python train.py --num_hidden_layers=15 --positions="learned" --attn_scale=0.0884 --init="normal" --optimizer="muon_variant" --learning_rate=0.00142 --warmup_steps=200 --decay_fraction=1.0 --final_lr_fraction=0.0 --train_tokens=913300000 --max_steps=6968
Each number is 500 + 40 x the weight over its row's rms, rounded and kept within 0 to 999. Layers, rows and columns count from 0. Numbers have three digits each. The size before them is the row's rms in percent of the matrix's.

# layer 11 MLP down (transposed), 3072x768, rms 0.107, rows 3013-3067, columns 512-639
093:483532488474569532474423495548454478407485518569472447513432501515554542527494447470416549537490617499443437438536500530507580467576491488429545511479501486521492595481507417534523445487468520495531536550556497563510495511473448436456496474546557473499521498483475456495529516538510462509470494469541566519430464483471503572436437489543504488505468604510520506565529463514452561465526
091:522515540471541447489515463508467491485517542445494529413507514527557477554499450482500609518504494497500544485376512486397504561474553471534460534504483519534468442557471464526492525450592472516431501492552468503559531501499495483440518522543501465478499470538553472490487520508495579503545530506506497462526481467504494512526517500538452489448429382490462511479481515493454530455515
097:434530565507508566473532525521534463566487581482485496472461509565475487510544540546520515526484490534549467490499499568490428444480455476540539522553520476502545463512477491528489500543483494477456512503557471436506515460456479509494548469521492511534533474515455531518509465455520490401522491441551531484514495528470503460519495498461452537537528460527506408548502465544453483537491
099:497439566497462497470462511518535450530535536477440473483496453477548494479524525510502522469479450492418476471537525477556478518508501513381435522536524528464513471531606500509521520489514551486488506428440424505523526483514511503525461470455511540510511467533494520497437507486624519555425478573454500491489542494509535482523480533509465515508535489473429432501401495586547545522549
094:494528562448495504428502511517496463449517576520518498466490553534451500483526483556459491442457498476499468581624461485462472490528471488521448465508474534536447521488482473478417531465499453572558481458526514502451556454554526506554499560478566498455552529483451489446571476449473510501589480524493439478489544419554516475449550468536531535569454519461510563447428487486485411514502
105:490409464488500502537492501535528518555469484528546488469488492423500529528493498478548569467469522404497556482542613422533527495534513420433479499420535534526457498458477448499524489504547539498467493441435497460487443522513482494424438522467479438490485511517475530483552464529523509542538456491451527476470544451478508448485494570521474537544470532539489465481451506550531531455492
097:492500580545391491497528507473520420467493520562563492490569522496546503484484498418467552495482469497508533448485429489493499446528510514491488521549447543484545503472479489481524471403535510585466492567501532552516459521442443510456483463538573527536522526480483464478443435540427480465492499489470476544480576557454524466450485435434502476558483583504434468518546532510506453534543
100:503457459463558501496480467445483521576525537533503472504486529464477499535563515549400545538457516575494443455465512481520441514507504533449542448520539508473471476484531507547489527450524521509488489479480552498471469550511420492499436481535492509451499464546569547489531457522469550495515421518434436481488483520389524517460507438558518484478504549556509499416466506472509494462458
101:521554491507526505487537516528564540457523529555484423485478478502498564495504455551483529462490539567461460489509460488516514486442514512411510525464532472481507495533505502508526528496490527527523512540498488510518460536505456463500435528508455511473457424442564496454508394515533577500533519423535480482557528517574572498477516484444514484519600495490475503573453565536472573545451
098:522515524535542516409538498548526436457481522509539424514500532458534523526468529519568513539481445465502503551540559556486490512502473540458556501518460496488476491545578472552511427521504558501484555504470515474516555507422456496576513520474540475507531428541446505537529540497441453477519446486513505490514502546579499429543454503485559520500453560543508427486461459496480552512453
096:471543546492489544472594512456473478550430486570488453515493485484481493486490535612452510531476526503512542511521507551472430534532440461531484503477542495569507490529500541433482409488504493587511553507531518523501510537509526457393465464547498512633495473496496472515427527463480457497495464420501481509469531463433555479448532507514507448543520442482477473593479511524488439489501
097:463520489426501630515463577450500486559476491573431460456491517466547465543448475498463489497492466557574517505499455480443535543415451390500536514539510512493514563561528537509502553470499531480538486501488490476458582598539485507497488526457521499518476503494462577492526466526564452429480493456490430507495437383468526496466543504504443517542530505486512488511478484478483490551468
099:427475491507520477469527434503467501553519556484477445510529551507559554522516488570463472430488601496501492526516500526521489573468522501489467467456456567454493492511550483527536514533509551543458404514455500531484492543439502512506488513524467522536502524544487507430505536591467487519486521490560500510557505547494553703524627527498506545528541433511415472559518447517443442459553
102:508495513520468527509490471519540526498486496466512518523481549502543606537497505501510517478427512451486409455478525480480499525494495480506488550506516498487510511525499511584540514489466548516525468511510523500475476398484461544519502510525480461470490468430480464568496477512528482441432484584452472473449463526529446494510483523468481476463543568465466425474485540552506490503455
097:383539501434529496481439458531476511460512509516596490501491464474509484495501470554496483548507454516454453495472508522469515469471459550502499578521449483515509476490474475498535512438572445460566471570500449489476518504589449547483531485513497408451474489545500440431544542470475550435502488567498461419402481501426465459457510530487489517587509566507494454532555489458554487462544
100:555496497581452483451530574477451510513510459516463550518471543513515546467524449516482545444476421580430510510501375511507554398537523479508545510523578467500432493519534461585451470491493477527469471470464546509469497476494495493480472504491462499515479476531547478474532550527482477550513432433464582466477499565535471519547584548468459482485481527503531505477512512437446488494539
100:499473517441483473517466477508527496561492529496455491442477526546544529534435551517481565549468487561499541495490537470459490499483574416468451490427467585529490485506484543513496474501471531557481506444437454480503479541474514533616503561500523507610497425441505461508561519545432484511502483425459448488540414494564474487606561467464501553544518617514541442532501489503431473454535
096:560489487449502385503545478450526488533541501484571516547422487522513544507474568480487515534484470558465472476524525494494482473526446471495499513434530472455496508399537478547564453453512523540515561455481433461522530543496580473489487501576575467434519503473492525470538461432491489531489452501568501494438466556475541521435538506586500503503460503526498526532528500469471486514512
099:522530510477464530545491487551507480546500538452505576408526511475558572564538488448501551501523593552472483545525509545477483518490458422444526513556494465489386506532469509545518504445489441594470565547532520550530549472454516551486481502513466542558530453556465546540494475506499536464577507465448516495488506499373552521501506469528456511527480548478504395515482473525549487508569
098:497519491434438613453527511481446475482547478411400444543477514499502485549551452431487446515504477484487487513433526553565534509521526521471495525474486533538494573510482542518427489423485477505536527519539564503497521540559451538454483536463510456461449504486428440451490526490498472505483488479454487477487428530516544470487475511453543549491481590530556506504420472569481543563535
098:510522531496507401475484507584491512431472467580561551524481459502486480518518491416500568505392471507553495500510489452485475507516494505470511473473440544484460556516462496558470411514472505555530507455524559531452523450473511525460514513526488499497495518488508522474413455539497552475534471507559456486555489514449535492507551555435554483570436609448492499472509492537495504489491
101:525483500535513533434489514494587497475462486475460517572474510493514521556576525482454457445508551497577572460517515496477501461481496536544546486483490529540471477447525446523490469463464498500539515410572496483468593440445573479492532611495505430427459508466488472479528520555500495501471442461496515549456574522501529507479521483490481544495566455517536475468526507522513461514491
108:430524484490445487479448556462520501518438494491477545521496554543430520487508514514462435524521551565453490487442486527539444440501460514592497560459528524438569457501511476480501498604500515506479529510521490565433484481529484582563484503575418514494498524472447479511482468404469478510558529498468584431458517566515531521467450416421585539492479516572523453482446488459458473551470
104:546503567504493474492494534528483490510508605427570622500498503575466514459469598576533499541574463478500444478522537523487456514473524476497449579490446487484485478561473488515461497487485494506446514481538567455473488505399349458412550465494499459540485544487485474494494522475621485570522555487456431504515502491544532534477524464549565447484454484486515519532480430487494504409477
098:502475446477476496470533609538531508498388494473504459494544466441495537532484484450510512476451466551461551497545510488438517501538514492484502485480469543492461469409506516498508530456467492464572523530508518469495488565498529502496400559543505499540476518517494522495510536448504525543511468514451519495476488516495477519494483513520516497478479518587531522499519481471592466551526
104:521562493423494501558521419508509490496533492516455590475501520575478499563498543512485444499494552563499461499506483504520487444462512453478439459530507497442471515474480462496512593470465463488472485455523484441520560453419525478502484452538554541500511477420505508454504511519532496568537505556459466445425577498454443536506498457497440463518552477513485485535495482515561566503539
102:441514472544497548419541490521501451456527512499541467521496516448540539518557484460445436523556477464414458473550498420460483479512416527511550484510499561497466471510443489493499612532510441505501556471500442538452520564546541492508567416509500475513521454541551577526469521527500526454590543486569417477492554536590460533417447527445459461488522526508533502545558490479602502517469
097:462498483506492431514518547505453505521473462479539493500469488534560462490548471553504504506546424566496522460488466467589464474532528431524552588495420461530499543431577462503446553582510481506462512516466566546516519474502542559468514564558520454432501425544542461460495493453551479509579464514501522531480535497524479466426442602430533515470496533495507494453483554569392540507505
097:592491467419421501553527414524488474523550527489447539463501541477537570452482496494442593512508450539482555557577495447519448530457501497515576470547506515539471551546534502521479535477472504496469531542469483434519443465494511518548498515566469468494487469503475458499475539517540430506523482510511516515514478528574498485504536486544506472609465573524540522583454447535478498526514
097:501481504544467556482513497519476505512461535522461504455471466480560482463484432496493493452466452469503503458496526456456620479464533532501530529440449460563504541479503507512471516508543480521557542477464592479446541522477521498537494554487530460512516530469472488442508423550496501532431517592559459505500513444485502484605453395442535462551502590635477473511533450522505528480501
105:443515479502517483477504456513553493509468534513469523536505476514503447478538465415457581529462469509478426445544468459517525447615572483493538586507489496493492580478501502454522492505588487449529426516504593526559553502623493511510490544527483597523540514466528444551466506458468498482495439456535481425524499461504472474566480571549463553548429501486545489543483473420469490467534
101:455519553536472468533498559544562503524521460416462452528544481481499505494571502481497491539486433584465505443476538474508481612501482563437482485440519498537519529530451536497500422546406551509459521490510512502531528489526510482510519514549518445521434483524453503445503433507502528538459575503491548451541444516474514467511504534451435459496514450512527511469511447445456456488531
104:491499499405501492524544488483532560497512393574531540534499529538463465506475591510534556513502556566454544463502533469464503487459539453498519543462499506514485535419403512539540523504486497535502506566500497453536472523506520499527475496462530538525497566496446472514493533429448494461520488473516465500543536473498561520489535474463534579528529455470532452468551496477479480497485
095:533495491506548512584600502503550488438438514468535457556489494589504512520571541538555540462481625523433547413541514460470501420506526489524529539384516465471553614490499502479536521520562552624442458484472445498463518507444479480512536510504431484508570526464507512461439484485564517519527500499482474532517522498483499479494567460547510516493468454525535506510522538489477568486479
104:425491440419511431500533462539464514536510479494508512549489545474542506526503461580538458489586544570534508507514512547491505534496537526529446511526508460432590419491467459470473514513415526447473568495532420506440594471512468545471477535422496495479583548494506466487483502528549492532521498485465435519485538526533408476538440519516477505462435505544506548461488523526467477522493
101:518479488565482489471498497488514513490476523445482560432493480541509501534506489480489525490471471478505481521480449562488520492470586553542517523547530419578520422446558501557507490506492492461469506507529523466465498469513475519433455517499511470508522439493484484541468483528499569593585461520587473568478530527512509483512445534457540532526513517435532516485465529524411519525483
096:466523482538521433526533468486517587539567521497506527555426498525457476504500561508562515490524527511457495491512526446529472453518493548533523535537388456523555517486546503480448488481533526443529525519571472524446524509484481460488461558501520535511505530469483549513485474512486486420492466492515534520498449469456498525505479609556477480530510571532514541528435423502473508529520
099:477538536529454524515526541521508486535512479508422542552537460574544473551497507491474531554482556498525450568536517621506617431496479528460518489501507542501523495500552460457485536526542498460512541533426530495442596522524508468442499597522415449418569556490474450450463515525525501510512504482493484533503513396515474441503530477529455475520558472552484513492514546537471519463513
102:553527500487550504510546419542575503532459553491487442470502542539499536437485454476571438493478401521519528462561563458503529484451493553557463538530478520477521472444407476480436502514491482443471403558534445491516390526605455486485483479503550470501528392567526537464509540444441565536560424463565464492398502506494518428563497543414501565522545509461450536522503499541481491440456
090:535569535539548510506474479530507525518447466476558521557511499462499496404482530452479579439512472546485530525487534478509512470496423491504368457487544606521502565503546518592529490436508541483489515453455487483548585504448531535539503448527471546525531439469452449449545536550437550483505404559539492507550587452423511600513494506490460542496554642506498520493509553470574513480549
107:472538469477539514465479508533511530493472494487567463484479520502468448470483545511460484486465487503566541467463575500460456471514493534487553488503472520491475501409537493487495463438464437509481505526516510525476581503480513519507517475496505465463522518488487480496489539481452508566591490568529532466505512490445458576438498520538465482453425520468482544396535491445554510513484
103:513537535455512385497425513431529492471560461537539493464518467521510544530426520479513499506538514594515443479506471550521473498538442496528441539436483507461467487426508494426544427506521479472491570500467490438488480558533515461493499493482489531497476487463549471464449488630487518515511525483432487529544430539484452526460516475522453509576494466564462530416513552470504499485413
099:565491565466615459455519539507489506479471456478500504467485511548555602458510518510531490528406527465529554437570399534503502464517456444517458580465466529507546485396555486554450567554536494552490551578515465469514516474446473409531529470471516454502507457508523522446581404569485502520547516506473555538510518503490497517482511472578443570487485557522529522482552503454499504501503
088:518462476506493503476520506489485535493500500538555527490491474537558485498512553505525423488436488474426516460578496393504511503564500500529474520453490532572471473518512423441477481492445499544518550443487487592448550440474436461578532476486434505446576431484592590499499504485555534492507465508445477493530540508501512487506495441508465568408464461484515480507582437491563484532425
105:485482534521479444569491531523518485444426518506480535623507454497521562506461534539505486414464402542496515514438583508550493542488496581448525496510526465504502514491448484546548549457530539499499529495516556488506505453544490543419484493488483499455433457511475520522557504512429481507589580514573485560492455488429465581447449544489458491453535552472432517505522517479485482432516
098:498502480512528532542502470491504546489539594549567510530489533530537475534442538487466520418555494437531436541476542512460474482496480505500485512513485521388456425524466518496499494529535537537512472470507459493551520537501584486571481500536481448531518505570436526495399500507517526478510563494591478581472503472500486454466435526482518470475490670420475486495499478437559448477536
105:558483464494519564518533565564475505478453495554459475535570596503525449494523526470554506509486586542533499475454491537428493452495511506494472557508501572523459524557542504507573504534484455419571511499554469501484462547535515504569513493497409501448477557478531454440560478392534545514530547481574550527590562528462518513505480454507481425459509544534490457490494556498506550470502
096:371501524481543486452471508427536522503499528458545481584478506555564454504511497529522511511513435421560503456523455488516512424461506530527495460492508475442468495551489520539553583408427483459454435623618499487451443467497454540494541500497529518438483518488458478507563464507469536534523537475573492497428537442500545447501501523492542484528481572514539602456490455539455453465462
092:517427487532521564514507491490553490549518489497492404500471481490500525450465493426565470541533475564512508472494506530506464505496607441493497502458509472534521495499512535503451483486435555435505464476404545472515484530440561464454563495567518449402525559475477457444489490461526505509564560479385509581500446478508479447456508551401480477503474486540453504509505452482495491495491
103:471536557408594498517528487497490469513432516476537449492509514471555449558501447497523495545499445518498516532511460542576482493487559479484515521464484546478506487516555529491425507478452423432491497478520499414467495564431600574564497556503463475397512430576467476466513540516484550535496487518533502502500518522481536448503497536522462520441511571490514466483491476529431427493545
108:527498492549499492520520475530477489561509475501478475450488549529475546424499472513413462566526498470499482460520443459489482513544467501520454538563501464492453463471498384501458513494440438473451472560467519475467571438525558541448475496453491473546427523476551480494473533485536470528556506489492483420528503467592472480534507517475514462536489520450489501506584455471560458495466
104:542504533465537484522465531490518562503443549527472534482478521463492507520483508517474499487545445532510539531521444491480506435544519501482468538507514477477521465435518572521534520517485470472492587421542454445558465445542518499546488540519505501491548513502467462469530588432501451543503514538431504456484487514500547513475543439486559528479544448505496433475457520477527495502458
099:492582492488545520596498464456478455532454489486541507580447507495459427554589513587539447441480448498428434518572520439459485522555462481512560487444443497481482489426519483516504531486338473522450560545537500416540593581487547531510514441525553469527461475504482547475553438494534466480485578538522387475548495501524518578457593515490468478476402508498501424451514436483485509443559
099:511508458495507532558524511490460567505578531560501500464468501459451509474515540504507510441473507572510448560528462449568504492520452433545510459516513533505481505506453521536517513483560467467495460429526479549507441540490546575438512499526444488544539509533468471468545485526513481482510503502558499455461522527427549548545520418527549551494529472473445475442459512495486546478485
102:501461538514500462432565481449400461493556501435411467499532515484543484479527460447482464492524408540494489510496518530566483482516455545504564503558506544479550529478436468512468451530550470499456440495503493477469461455496483463527544449501545482547459571544508433500525495472474449594531525514578477544559446402474487431411478489495481513527516450443559499561508421489465579487557
# layer 11 MLP up, 3072x768, rms 0.0693, rows 3014-3067, columns 512-639
099:528523498450523561443496495563471530546468481537526471539453478451537503495470473422514511448458507500442470508513469445494542434460586547493498544554488486499536511512549442520528497487521425513497501564481512519497556494389523501488532547520469499565502476504465437476404501527567485500503491472478498446479552509504505530481470414500443514536444503484446515495446534474539523513479
096:538442586508533487488563449504498492584427483515457490524551503522537461434485525470547473464531537534489462558428455562497541508541436533519574482523545502511592514427533516536550406476555491546554515519470514496506512560486436519430520524407458436484525474493468531504509460461460585500514508516526494491501474459494475478513537562433453447451544553479443543546463496465459510525503
097:539431535537547468478455432472538435533538508477480470504460434513439496489494531479415457455580474519501560530557527515513504546518474453546416540484466589492546426507520535518488507492508431495460435496429424474497516527537494549431468453473516546505475584536497535513481510483470575504504556551529464481505527539503494500508474518530509558496496546558526457495465477550584562519538
096:485469536431445599617536522466530551528450519482547546537513494439512518464422531438508515575548534518520463539488527360494589523468482474461521442535498453483506544481475406524402432531529496431512492535496502499538509501426545470555521480463417515510501435463491546462515473460537499517511507486553497545491505529441545520558478513442457492521529515467469547441589577450526473536521
104:485519512466452493473476442496492466473521504523513462532545499511533520477513477434501555484494449503452454493473522481537566465555518482523545597508461504531465469466492479472547486465549551409469482501510512467592545496513511532447509575541520442543541481548579587484585563419583518526472506522462448501568523488513443486518487524566487473499543527560489454482561473545489484463518
101:464601520532526484467499482528546428490498503410512585505451540521547473495486473523520518586379421441428485553505579522479515567535502544476497495568467475450511548493535496464557432513493443497503490491435514444484530604556457515494494455514570537479530525504504486575482509503552474384469414491482460545525480454543503512592494420510508560494567516463568431551438445575471500479474
101:576598511507527483537556463533575548483548620530497507495526490512470489504571568488541531424452514500506455506480504462477518574453489496511535500448495566512470465447486426486536538446471520465522462463513423469526487521488488463523491501466559521430495490523465514527523511475508515559493471455426493538470408478470510512546557496468491494498461512489562475537470548565446486477476
102:538492612515486541477549569516542496489504503515479425493481496507504531511527489500475479515527518505554520517535535499505503496506471529423495456549453521485487502508571511499507429472553441548489525453448503498487537530593532524528496557532539487478535506514476517434589419457544516485508473505550404567526498493538526559533596427471585474471586447542518490498532499527509451482458
100:563485398515524514501523448532436551507454591539505497564465522535462485492517366547518487500427483532534522518488390500448433487498507514425545472473494518563503527495485564545402472473480539497386468543546414587529528509522529470539501482486507476495464510532504522504477538530480497520527509436472536540447525516468478468484502534500550431459520550507494514542455614578499529518473
097:426482507485444516538471530478542515431486511568602542584489489476541565499439521509507544569458540557366496557489487560535442502523494410477510451511483516494566418516481525565436576495507486478538505431439505498477457496426569549585422480506498527487488507460475550518547485494560474508470545506536537532565441591561550440555482479552514557571514482467549544555617534420533526526495
100:503504525551464480557447488505561527505449449536543460520594539497492427529487415527527521437479460527555508536464498535571534486537471465535456467449523483573495568514578424494529490475460414467523451457526495540474451433556532481422519569585550541453545440493562485492450531510515459504489446522503488554563545499587505536535498460502530510472507486440434431495471467453449509432449
099:531478519418555497473516492451499493468487494513500530487479429497548519541521489506459482546495465561532518499500517408475509528496491517475475496481435483445460491509515536447517533519535547512498455503581418487483450454515520503498480546581503482492503503459488468494494467565561523511577541589506536566484503495516476496492537522446501453531552489515510486499494493543497460545462
100:531456410468513479550520510471495544540471466536516448520484588586534531490513473513503495455499507547477465512569514507471536474521506429495464536515429524495510440507411463425548450508579528558573520521545486538482469502448567524505518533468552502488534432554492518449554493552574488480526456522512443488437482546522530481527492476533580465580457509550512543545478535477534447522458
100:558459548474567497470501475426474529473537468499495600470446414486474466498503514461464451484522464518541528491482474426425513425504520563465533483515505543459510522513504476522483490464470481504520539432540488486480491542402431509472517525559479554531514509484495588491467502467552566519478377495478463524497544544503513506547493479446559491500455462601480532509545515533545486473525
100:546543481520501497498511408543472531426555485493581609456507528490439443466523502501436544437484459508458471459474509472488533474480548447532555418478526469562450429551528503497481475590541487555479536509477478467489444500528521519466433438503537495521479517522492528487508451547539441469519517523465484453450539520552493485468524470531464633487548495469516436448500589491571440504478
098:552533522536461493496481519531446479507541498461454551600528424391573504461475498453547483540394519503449488486568519482548494508464596458505490521521408493500452499529502519450558421519560452476516502568497429568462416486531511485519495515473546464513524551441470493439521469447497505508500484527528481500449562503503520488545488506538466525501565479521471458480483524554519570490489
096:445483457465546490551484531444462474503489560509485578512496544539573532422492426499462498445454478460531479503484490548538488518543532486556458495553471494506552504508550522558475504476430431465489509507525531497490471526526410555500476506563504518480495510500535525418516481504546561535580428473507499563504449451519562485566470548493483556506567525495556504500476525515586488474522
102:477524545477482512497473485489477513496463607505528549448422472504489523532522564504551636498510556493459542457486472543563490578504465520554483506503485500391401529484441487514443561584581452518540477462541498432533480557530479558491493487475505485481471481501563537596529509508440506452487576529506546478572496518553521507470459464485489549562537492534539437513541492462521464604490
097:435524492553488546626532487567515485515489554560452511481531477518491471457578523541499419499512406478443403541496583465495496502464468450440463488522516488536495513535512481501366511550489477501464470505499444532408474512481387426519470491476478541479482486492497504511466508447524525441460517481453588438516485532432511472499532474492549480516436462562523469559485524524580442564461
097:516492496524502532486450522516486465576526444500417539440492549541479474508534497485470467478565491524413505463532501494502451457529467527498524486477506507449522469571637498547462587487494526491508493570534520473505526524452558443474564542533565543542472529486459543520476479527538569468528504524491493523516547469452519477564478462526488525553499528466471479502482400453503511513470
099:491530541528458425469543451452527547555467526466489522528498462511531522465510440542520488496466496482508540485462517577459543526486516516496474564501534443563470462502420593518533527486578471462503486550493368412534534521531511458556498494436499403490516493451522492486524471502477493495547464552487488540466449443514503453454524456536576519484491473540423521456544467603510540413465
105:498478485465527544516572579560525466475574434466507500565450462522478530531528493495517516436565559591476509483474478481558579568479490559535555543456494509461479439496502532484502542509490471503508516485555583478470507462480485520484506450526456537509443458511498532469503462477536488468506455578552510487541480467509460499503489433500453617492478496447485470617504531510503438550486
099:585476517526574462526474553491507499514506479475482536439486512543513407497462530563480486524543489525499479523461570509475505471499405477518519557527439457489459445561506496489455534469462502519563505562468497404528501452527464522418456498520423545417392551493486491444468523539449492510525585464518508525495576489453482456528550469574502499519455470531451513543410534510481482448550
099:536452548535590491476492468479493471486500509529515495597411533517440476562442467555531480524490550507475474518465487559401424526491453515439524438413547566482513458507495495472530492526489421505461482530509505464448498467555519495472450507469453546478471483454557539490583501475520467414580496566510473525559502399522553424524480542590518512497501519444533574484532469564507572527475
103:522501485478507502495462480489421494518595543512512415527530511404528542504429458441455515474563415473530519526500399519455511472504482455493430509546511492485363560504515519471547528529459463521520462571572464474491520557487447518507514446477489502452371457520514518494439511526511548555503450561584462477499554537515521494524502513538459464528439526516447505398481549525512596422539
099:464557550419519480513514526538536541516484530496549497494524510503509519450635550563543571551521552513508400608530514472496469539499541451501424471527540503449507495497486426481464586438499468493437485502526492418507510505435458465520548497525469504519590532527499509495501422456481534498440534567573517435477466434512553514540482510487576510482512527503529404404459400506537556463544
099:443452480469507514523483586453438470466562502554476578515535570535520551503493542467531448486541502499492503524542530509506524448525517520474498559449550524474432466467477566494506520513478472411464434510487495584516450504442517516457499519489540495524482634504535557466503575495479589466531518473486499469513540436529556569518500506498452519469426461545449592549445571494565543524441
097:490513515500521459534526475539469511536540547621491478439529469477404561520541505522536472522541493570545456476450554498541511543575492484508462482518503437501468479499386528416477423457467467448513519540518467528512481542437517481504486500509538533511490486435573503500461443569417448540471543503495491470459512473566552514466474524478493482509484473451485482496463575491557580465510
097:490514485420523533579543466495533462474435471558471538514546422492541509489527521485483489457475534439506552425540516484484417543559473524492476440524496473519503434522527523459463481457571477503513535491511459548546530491483496500507454505497490522532477460527487472458548468528578499535386496496488504492474422530518528518519460503495519543480426459568547517543486560448491420518473
099:484528508458511459545441516485546429446438477492521477444452525461571486497540527491451560515494534537528439551523530556572506504450526439500525456463504560500533553545512402447526469533576544464493446573541519494472518505542435498469507556526466552501516484485471470585552491491579457608512492513491559497512536484422483511516540517504512499516470557543497492542533491495523573515473
101:530503480515551481503462522502489525476448474522439432498519554472451577524497524550512468529482474524422528442511524548470462481505458498484469524441525542516492478468521502550515537549587581462590523478480493524550513531536457500445550499494522495545416571495520468484451588474526482531556462525467471576468505536563522554517514464566544558468495442491461480469476509477493494530566
099:467471521486534467542523456427536539561513515487527540450516524513493493493494495525495466523465492470470546496486493475435532521470518499456562500500460531473488538540537488508472465452545513527435541471534493452469466477502525455509453465483531580403590484515482426508503479572416561516485505500523502449481527454539480520520480406446498540494522465414547529463429456467516507436517
097:508525484486443478476459456456507492483542558469538383482390519496561563495479546497473524470469538513439509520520516472512424523498498492510549445485513541468468486486472461547460505474561500522445566523476511488490499511450459514471479465527566562499479531501397549506471519455543554546546546465533520472607473498592446414510495525571409495533523404592482503430506488519515504617449
104:512468497468523501579532477379523465560467524470582413460459580464509521479454479546511513492482500577507481472476472509553496476503537564512477518481456521505511488503500473527528530453442443485469499494456489505469465443510464485612431525502492447496563557534513544482554528535500496503508489531451528463438625459469506525549534492510535513505540577534456423488516507472580478553526
098:425471474450515443525504511480490480539459599498494529442557531522563475485512522473556499511426489451591553432414570528491484566457499487442478448537513533522561557462552532455526462495475504513525469567587451414509492503474514559482478449547536522450484494448531546502479537496510459428535433526492439474470496433432451479572526584493475517474461513539490403458566470470581553527488
100:550547538478467464455537502522524525529463487590495499499478531475441491493532514455455506440493487508540524488489543480454508480501533484539509524441505539498444492564409469515476496437539425483585540518565439545503464462467507470462488470544504469484519570507465487532496428483497541538443535429425555501575484417492500542540480492480477555489502499529439483507416458546457516513461
100:487548399531541493483491501522535540522516483490520483579513450539514469472478448485513520541448446540438472511538531507569546422460501529531456529481556571613456522529525539468416458381542543552504551493575461448519473560472631505449489526403504515483515470475526545501470503477509519478498496459544567475473496582516515555517468443418538619465502490494450466504492532523558440555507
104:504451501455490516496546457504497552460502554523495582533485483440463431567534467485497434540539496488535440508514486444440473523507419476490502487510548533549479508560460534449491423509472517456534508513453502534508533530510580491494424513464478476477461460557437462483518496458524498515520456491522528460527461400466483446479517469408508504477537482516507459508456516517506539540531
093:485483469441450492569517359462515525492503541467526485484450474400537437526579485401504451606549580465515443556494499534494486550513510483471526479519607569531490536520541421511511494499482527453549527521518488438466484480517476463480469528496517452521487500495466541469473449526524407484481503564484506483469526514526484472531609483502517520518433485508527492563466542489426438523548
106:476536485500545521510474472543590539470486525458495473504484514483518461517501481517450496516493514525511446507472479545469531444516483504478521539497533440533454520563504452548466531507594461503452490508479513578543465505513466413527470497389472454454437465594516486409496484485484498522538579483491461490517513497519560432519421500521501399493492517439447472528545578526492494473456
100:471525479443505529489542503500520450497537585475506484504492560456592472533491515449518515526455486498487453559510497539494498434468545438437482413475541502518524461472483522477510485422491502494483505509477479471482575518585506491538519512484485461545474423523433549547460519429515472457446487490483502526496526563634457521495493496528528461487536510544495498508405413400521510497516
098:493513436484512536523524448460521555497518468473508497492447516527495535467458448543502450500529439477508508511540556522478497470522486515507514456480492490480479452492551485495469496520414471496513524492521532486487432558506490467456451496498593505437544512480456470503329549579430603525439491441483476524470499518520511484557532514523557487424542462455522484505508472475457550503499
098:567536492528476524554512509561536474459548463521605498550491464512477446598512528538550530501556506463509461494510477514438572468518514467500596515423503600431428431477484472543505505531454528492464520479456530504512494469478517419531501480586426520514484500529506470477471521478482540502542514523539585437537497509455528532495529468524539415494489523458403559543489445498457439538503
102:529455539540483467478545434483540559494515357502537548516512491528477514430419486466499501454549523493438532461488485554460502483506563500511494557478549434496500507461528582419549533511507506518484458528528541532517536454545486505415445418477449554531535475502473510494537403466465502475493474522539542433527530449457508556543523512532577484529530538509538543512549500576546567581547
100:501525479469486485549464515444519481587585421501465521489571492480478520471450490469473508522467445466511495503556482435580496499532493435457444514535502513511457521526555501475504511504528559528512512464485577422538461508536437504506520423467542522532492467508458509544486518490465464541535530423528525476545504493556505498464504395447530494531448528536475572496483448565614538516532
107:517500506522539460531499535438481517558510493572470500589447528569521589490539495463480515456527481490498460471541511370519519540526432577500465484510482422411533533520495532482483508486579524526493482534588424490445549475557477552488453444528496534436533512467432432461612521552431516455439583516469461451524460535464448536508493501556474466466469515546527524467478469539538495478461
103:582525468540522520550449491515512463529513458512483555508477508437488519514464500510506567515491573490571505504494474482533459475553534570525524501492512535460552491437577542525479448450463472489505480430445494525440373505509493593482517550501503485599484513445518519520552453536411516567482427519540504489450548498513501480481485457451487492510486556475475468485509444450509492474507
095:537427533493472512527558536489439511476452536469530507482492509510567468472465516542599482524560502528503485549534549519503518467508510463562580469528493522571460524529502460495535421504497496461441582489551400514461459500534443492510489529445535474518501444500505525507542484549519525448479546541511495488489580443562495514490556573499495498442438456512467461540476554504492559412452
102:444459492506515502422503526485537475561396502493490491448494523567516474532516521468495535452503513549462457492477541511510539483474478504525516512473464534421478598551471483528574472480507510482478509461546517552525480524517508458527567449552469545510490465472492499430471491513470509462477496546522560539504456514517417519481530438463496450483476554418517465481497488487513465516445
103:434455484509483519496578517474498493501510531499525529518464484492459503463551493582434484518549473465515494452438470452521502521544486528478540562518461501507510462456491482528400465531536516517480530480461562511516471433520497540383488526537454468461513509581512486487516517518549464510551540607461480510408583516544453531481572458458450548460465538523464533511484556519571537515517
105:486451519460503537515467460466553462504442435520510484447488534472515455532527422352475529484491613504482547524461441484430551399548488499561516526554486498471531534563540408464528516474574513542488467400441519517519514563523539490526477486502498495425427526533548516530540496573531521476419501458463458535448511585503505504474493504491566489501542527529486485466525447538471485546498
096:488456535468461431539478582454485469484540445520486510446567520488528462505522527539473488461466521543482548490508503459453488463471527528481519438535515545549553450516466546461522510577519485421531434500502508514487506400487462456500529476484523561495539460455460548465502462479479548485539511464612560535428552546492524488528615452435497516419509519484524473485501546435517481538418
099:505527480506451541513502430465530448468489531512597499528494524488492428499568530590502507472529519506540460471402537476465467453532455594494539452467422513505454448419483530468484506573525541487506523561503483557505449520583501482497504453502431468427504539508465533515540528441529505479460531447513506475548538468496501497467484458524475546462549495518518452461498476500496497545467
103:478455538500499516548441521527454508498484530438497482476524503530451518527517501450430502536494508523555461534521500455473482460519585493474530484477557478457447462502536503540481470544467566444447490522481503505466506550404540478547502578495471478506527517564542488529489554446531460498487530466520568477535452453549469498530512477496507473504487520495422515478531487479507505481472